python train.py --n_layer=11 --n_head=8 --n_kv_head=4 --vocab_size=8192 --rope_base=10000.0 --attn_scale=0.102 --parallel_block=false --beta2=0.99 --weight_decay=0.36 --lr_head=0.00473 --decay_shape="linear" --seq_len=1024 --steps=8868
Each number is 128 + 24 x the weight over its row's rms, rounded and kept within 0 to 255. Layers, rows and columns count from 0. The size above them is the row's rms in percent of the matrix's.

# layer 5 attention output (transposed), 768x768, rms 0.0211, rows 268-271,363-366, columns 256-511
size [ 86  95  92  88  87  98  96  93]
[[136 175 185 145 145 139 120 109 147 138 142 160 122 139 116 197  79 147 115 160 157 154 116 164 152 152 142 127 159 106 141 139  97 109 101 117 127 110 141 148 173 130 186 144 215 140 113 128  63 128  89 132 132 101 144 123 147  90  92 119  89 140  93 168 129 138 117 144 112 109 102 143 185 128 105 125  68 134 147 116 114 158 103 134 128 148  87 197 177 114  85 129 140 120 168 120 134 149 134 143 169 124 170  93 138 103 128 139 113 134 130 169 135 123 127 124 124 113 126 134 108  97 159 162 178 154  86 123 149 181 167  82  96 138 143 125 127 123 148 144 121  94 143 180 107 101 141 112 140 137 111 111 125 108 163 112 181 136 123 181 120 131 119 125 142 152 117  71 114 119 143 131 140 124 121 111 131 143 126  79 108 118  81 111 131 133 125 117  77  83 122  97 155  96 154 155 137 125 133 139  90 130 162 121  87 128 160 141 124  97 117 136 118 133  98 122 121 118 109 131 158  77 121 129 105  94 125 142 167 121  89 153 131 121 110 122 120 145  99 125 158 145 117 144 136 132 169 102 117 150 111 130 105  91  83  85]
 [130 112 126  93 115 161  81  91  72 123 131 115 149 202 128 152 176 147 118 125 144 109 100 117 102 136 129 124  81 144 156  96 129 158 156 166 137 118  94 127 155 112 131 104 124 135 164 127 118  88 115 164 150 170 127 134 142 179 171 126 122  73 133 125 149 138 131 117 119 106 153  86 121 149 134 132 134 155 136 152 170 132 128 151 139  85 110 126 122 114 178 133 141 132 117 136 156 143 144 133 135 115 100 119 125 140 127 157 128 127 108 138  89 157 137 102 160 144 169 126 123 150 131 171 140 149 129  93 129 111 114 126 113 139 106 127 146 165 105 135  78  94 107 109 104  71 123 105 148 166 117  84 134  99 119 127  76 124 145 129 116  92 185 124 117 148 100 118 118 139 135 130 130 143 136  45 105  96 157  94 156 122 145 132 108 152 174 108 114 140 106 143 141 109 149 144 108 182  91 114 132 100 133 110 142 143 134 130 131 158 174 112 118 134 103 122 132 112 113 120 147 105 110 134 127 134 132 161 117 106 132 140 164 144 149 106 117 150 119 174 140 108 135  99 120 201 127  95 167 135 150 166 107 107 134 159]
 [ 84 122 119 124 150 121 142 136 153 117  99  92 119 120 133 107 104  94 145  88 139 169 132 150 141 121 115  73 153 132 117 131 166 136  95  81 144 141 148 157 132 114 141 132  92 124 102 103 165 133 151 157 128 150 117 138 127 149 135  81 184 116  94 134 131  52 138 151 135 117 121 181 115 157 167  94 157 122 139 133 107 168 181 110 111 131 142 120 121 163 112 172 109 122 124 129 106 174 116 112  92 147 126 125 143 148 131 114 118 100 169 125 137 176 138 151 129 118 136 131 158 105 109 128 121 132 106 152 128 124  86 123 138 104 141 135 108 125 149 111 151 163 115 118 118 117 126 177 145 161 108 135 112 148 155  92 131 127 132  93 152 109 130  94 100 140 137 154 130 131 135 104 139 102 128 161 154 116 141 118 115 127 142 105 135  59 133 120 173 124 105 143 141 116 137 120 146 100  95 154 148 120  97 172 124 150  84 126 151 146 130 138 117 104 166 135 117 137 123 134 166 124 140 128 122 133 125 116 138 180 102 132  89 167 137 104 160  93  69 118 126 131 116  89 162  43 124 131 108 116 121 135 142 144 122 133]
 [137 128 132 113 135 131  63 112 111 135 116 142 162  92 131 139 126 124 149 102 115 146 153 152 114 159 133 112 101 131 122 100 114 121 147 152 112 121 155 163 141 121 126 108 156  98  63 101  88 125 110 132 123 124 110 108  82 138 138 112 111 105 165 155 120  78 145 131 119 146  95 108 122 126 136 139  84 142 110 180 159 150 134  87 126 134  88 154 141 149 151 180 119 122 100 149  61 137  83 142 116 122 139 136 131 112 120 169 175 161 134 139 141  96 155 121 111 102 124  91 125 107 119 148 116 193 117  88 145  96 138 143 150 101 140 132 103 127 170 150 150 136 108 127  91 176 104 132 151 164  73  84  97 103 144 120 146 126 125 120 138 115  98 117 113 118 151 133 148 108 117 114 120 152 118 187 116 113 133  99 158 148 122 146 121 105 200 128 114 154 160 137 114 137 132 116 160 119 119 144 100 110 151 119 153 128 121 138 147  90 119  73 150 130 123 135 103 100 122  59 152 121 128 136 142 100 170 155 133 136 163 117 155 111 142 130 122  68 113 122 150  88 152  99 125 127 101 154 121 141 133 102 138 110 136 143]
 [116  98 131 134 106 132 122 130  89  78  89 170 171 141 100 123 149 141 109  88 120 157 134 112 102 103 101  96 110 136 130 111 104 122 154 137 139 123 107 139 110  76 118 145  78 110 146 117 167 154 103 166 114 130  73 129 127 105  64 144 187 153 140 129 142 130 123  94 111 134 117  81  76 112 186 118 175 148 146 109 152 129  67 138 124 117 164 155 121 101 132  89 103 144 107 123 143 128 118 128 118 145 108 126 107 103 131 106 162 121 131  82 148 104 110 134 162 135 158 180 140 127 112  97 124 137 125 135  94 109 106 107 171 117  99 108 124 118  73 185 128 119 135 132 104 130 128 145 171 122 111 110 151 161 127 117 113 142 133 126 182  87 133 172 121 120 169  86 137 155 142 142 134 110 149 122  93 127 103 133  66  75 109 104 109 128 158 152 133  90 115 129 134 120 111 129 153 151 102 118 150 131 134 139 182 165 127 119 120 162 129 155  91 144 129 134 147 109 106 119 141 121 100 122 139 137 161 155 140 100 111 101 147 114 135 146 131  94 171 130  96  93 123  88 104  94 149 178 155 117 114 101 138 147 147 116]
 [113 145 141 158 133  98 114 182 151 106 108 117  88 127 109 203 109 153  79 145 153 111 131 115 151 171 128 132 141  78 109 138 101 120 143 142 110 127 144 117 156 172 140 146 162 132 164 150  86  96 128  95 122 145 150 154 147 113  89 118  65 135 122 124 146 126 142 110 109 144  76 128 110  87 115 132 100 163 118  75 153 142 129 144 139 128 130 117 142  87  73 130 165 130 124 124 150 147 131 127 159 133 122 138 134 157 134 157 156  91 110 169 142 114 106 126 132 108 132 107 138 128  83 142 134 146 111 112 111 188 130 141 119 139 125 121 167 145 138 143 133 125 110 150 107 107 171  98  94 124 138 107  97 122 141 119 103 155 131 144 135 113 117 125 171 163 107 117 100 144 180 116 165 144  82 153 158 150 133 130 127  91  98 125 134 141  97  96 115 130 160 133 137 118 154 138 132 135 151 119 100 115 153 133 113 163 179 128 115  96  99  97 103  92 129 115 120 115  92 118 127 102 145 157 145 112 119 160 196 110  98 156 128 159 185 125 105 145 119 151 166 156  87 123 101 156 130  89 100 109  97 121 144 131 102 151]
 [137  94 143 134 119 124 140  98 133 119 103 115 132 171 118 141 175 119 164 133 158 152 152 118 149 136 133 139  76 139 171 163 104 142 127 143 138  80 145 109 182  73 138 106 121 110 131 135 158  94 105 161 123 114 170 142 124 175 157  97 106 142  89 122 107 113  93 120 147 131 136 126 136 113 127 154 165 163 112 120 174 125  94 138 102  98 120 104 103 116 156 141  95 125 116 160 117  93 166 164 131 131 128 148  99 160 132 148 141  75  98 165  98  97  74 151 134 161 156 113 131 115  98  81 108 103 137 119 108 127 102 105 144 110 106 157 104 113 122 121 155 138 121 116  89 145 121 136 178 172 107 149 147 156 139 164  87 106 163 100 107 169 122  88 146 126 134 121 152 195 121 162  77 140 106 128 134 142 143 102 179 150 188 164 118 148 159 131 135 135 117 148 158  92 158 114 121 101 107  97 137  98 111  95 143 100 100 136  93 150 160 127 120  75 101 147 123 154 169 109 124  94 122 164 137 186 120 123 133 120 116 115 155  99 139 131  88 112 104 158 137 139  69 103 156 157 137 121 161 152 111 155 156 133 142 116]
 [122  83 133 112 132 125 118 122 101 114 146 145 149 153 134  88 134 115 137 144 145 129 113 149 162 133  96 148 129 144 116 121 142 143 112  94 145 153  94 155 150 120 159  79 130 141 104 150 161  99 114 152 155 122  86 124 135 130 135 115 117 177  93 141 117 151 133 127 144 114 154 114 144 140 162 169 140 159  99 118  95 124 187 107 110 151 109 123 152 153  89 121  73 161 158 166 115 138 123 162 100 136 118 157 123 154 110 125 133 128 143  99 106 145 111 136 107 150 154 149 165 131  98 112 151 112 138 133 180 103  84 146 116  94 108 156 131 144 184 133 118 165 169 136  99 144 134 133 128 140 100 117 160 129 130 135 108 149 124 142 148 118 133 166 151 116 120 109 150 179 145 158 133 158 123 128 132 128 150 136 128 132 127 142 150  78 141  97 147  54 121 171 104 102 154 110 161 135 118 123 144 153 133 143 161 121 146  95 113 121 127 103 118 104 100 131 137 161 144 135 188 160 146 122 107 141 111 152 142 139  88 117 134 116 119 115 102  90  82 129 131 140 170 148  92 111 162 154  74 120 129 142 155 137 104 115]]
# layer 5 attention value, 384x768, rms 0.0219, rows 172-175, columns 256-511
size [ 85  89  87  96]
[[ 94 107  98 111 141 107  96  99 107 103 147 137 140 125 129 114 122 128 120 113 156 146 113 133 151 129 136 126  88 118  88 135  70 167 122  89 153 145 159 102 154 138 127 134 103  82  81 109 104 123  86  89 132 113 119 138 124 142 109 155  93 100 168  79 105  96 137 128 132  99 112 178  97 129 136 163  93 154 131 129 114 160 132 192 104  85 128 127 139 155 114 156 128 113 185 144 135 137 142 140 138 147 116 125 111 139 172 138 127  99 142  97 116 115 128 125 126 159 138 132 120 128 168 128 153 118 154 127 135 176 121 168 169 102 115 157 140 127 107 137 159  90 139 147  96 123 145  76 135 135  87 135 190  92 138 149  86 106 138  96 100  98 165  91 113 111 136 109 144 162 154 127  93 151 120 123 116 125 127 131 179  78 139 135 115  81 164 138 162 141 142 146 156 138 144 182 129 127 127 113 109  98 124 117 171  70 156 129 137 161 145 123 111 119 125 103 114 123 155 130 119 118 105 143 108 160 179 158 152 127 140  98  96 123 105 138 112 125 107 142  81  99 148  81 128  99  78 133 145 156 149 146 187 162 144 143]
 [143 108 158  97 175 115  88  63 127 147 185 116 122 151  74 145 123 134 126 148 150 120 125  60 107 152 143 143 140 103 119  87 155 120 146 144 153 137 120  80 123 124 145 148  94 110 119 133 127 140 120 164 122 131 130 129 124 135 121 129 124 133 121 122 104 128 121 156  91 163 108 148 104 114  82 112 132  99 122 183 128 160  87 128  94 161 108 118 112 130 148  73 112 152 122 115 187 152 127 153 127  98  85 116 129 175 123 152 159  97 158 115 127 139 133 186  96 169 136 146 122  76 129 127 117  94 149  98 144  94 122 127 168 142 107  97 180 120 108 114 131 111 119 157 135 121 110 103 108 113 134 142 148 124 148  91 118 116 158 129 181 137 131 137 149 108 166 144 163 151 187 133 151 141  86 116 165 155 126 137 111 135 138 149 140 120 168 130  72 131 146 105 113  90 106 138 137 154 118 102 120 154 117 141 189 134 137  85 117 111 140  81 155 171 105 127 167 118  92 126 100 142 102 125 111 128 144 136 121 105 122 113 121 174 119 145 144 140 115 128 134 139  92 124 123 171 114 140 115 129 158 103 122 154 137 150]
 [151 164 143 151 136 122 195 125 152 116 175 108 154 126 139  91 161 129 118 137 156 148 128 100 129 141 162 128 107 119 117 154 149 110 133  89 121  78 152 142 100 135 165 122 157 147 128 134 135 154  95 152  99 154 121 162 114 106 155 138 119 108 126 147 107 123 139 135 164 132 166 106 111 153 122 138 144 112 120  97 123 144 129 115 125  99 134 131  86 112  97 113  95 125 125  66 164 126 134 112 119 119 122 166 122 122 125 161 121 152 140 148 117 109 121 130 109 137 114 138 115 141 144 124 137 152 144 142  93 131 123 177 172 200 105 164 181 126 168 132 124 170 110 139 155 129 158 134 138 142 125 119 105 157 107 111 142 142 124 155 176 148 130 155 143 118 141 157 121 131 127 160 148 120 115 138 142 151 131 112 141 133 128 144 102 107 135 126 144  95 150  65 140 110 128 133 141 127 120 142 142 155 120 105 126 109 124 101 142 117 123 112  92 173 115 128 135 177 102 119 136 116 128 125 142 119 128 160 141 119 110 114 117 118 178 104 139 131 152  78 120 112 136  96 113 113 183  92 142 119 120 166 146 106  78  91]
 [141 184 128 172 150 127 164 118  98 139 140 122 138 142 104 123 175 136 123 200 115 110 110 130 127  55 104 103 151  98 178  90 130 158 145 106 132 165 175 152  96 136 102 116 155 125 137 128 146 107 105  93 100 164 132 114 125 105 129  92 111 122 139 126 128 142  82 105 127 148 134 160  83 135 124 114 111 114 105 115 139 137 118 134 126 140 147 127 200 109 155 154 155 149 137 115 125 121 148  98 154 107 120 135 153  98 161 135 118 159 152 151 116 126 123  95  90 164 121 144 100 108 128 101 138 109 157 127 133 107 107 133  88 136 150 101 129 149 157  99 118 105 126 117 120 119  89 156 103 164 101 101 121 158  87 191 169  73 108 150 141  89 135  91  80  90 123 104 123 113 151 121 144 136 172 161 104 119 123 121 118 151 109 105 171 130 116 115 141  85 127 140 165 132 135 129 134 134 109 112 126 136 129  69 121  73 131  90 147 127 122 165 146 101 123 120 117 165 148 112 137 108 140 107 142 116 116 140 110 140 130 138 134 120  97  90  94 155  98 122 161  94 130 106 115  80 123 133 147 105 152 120 122  77 123  73]]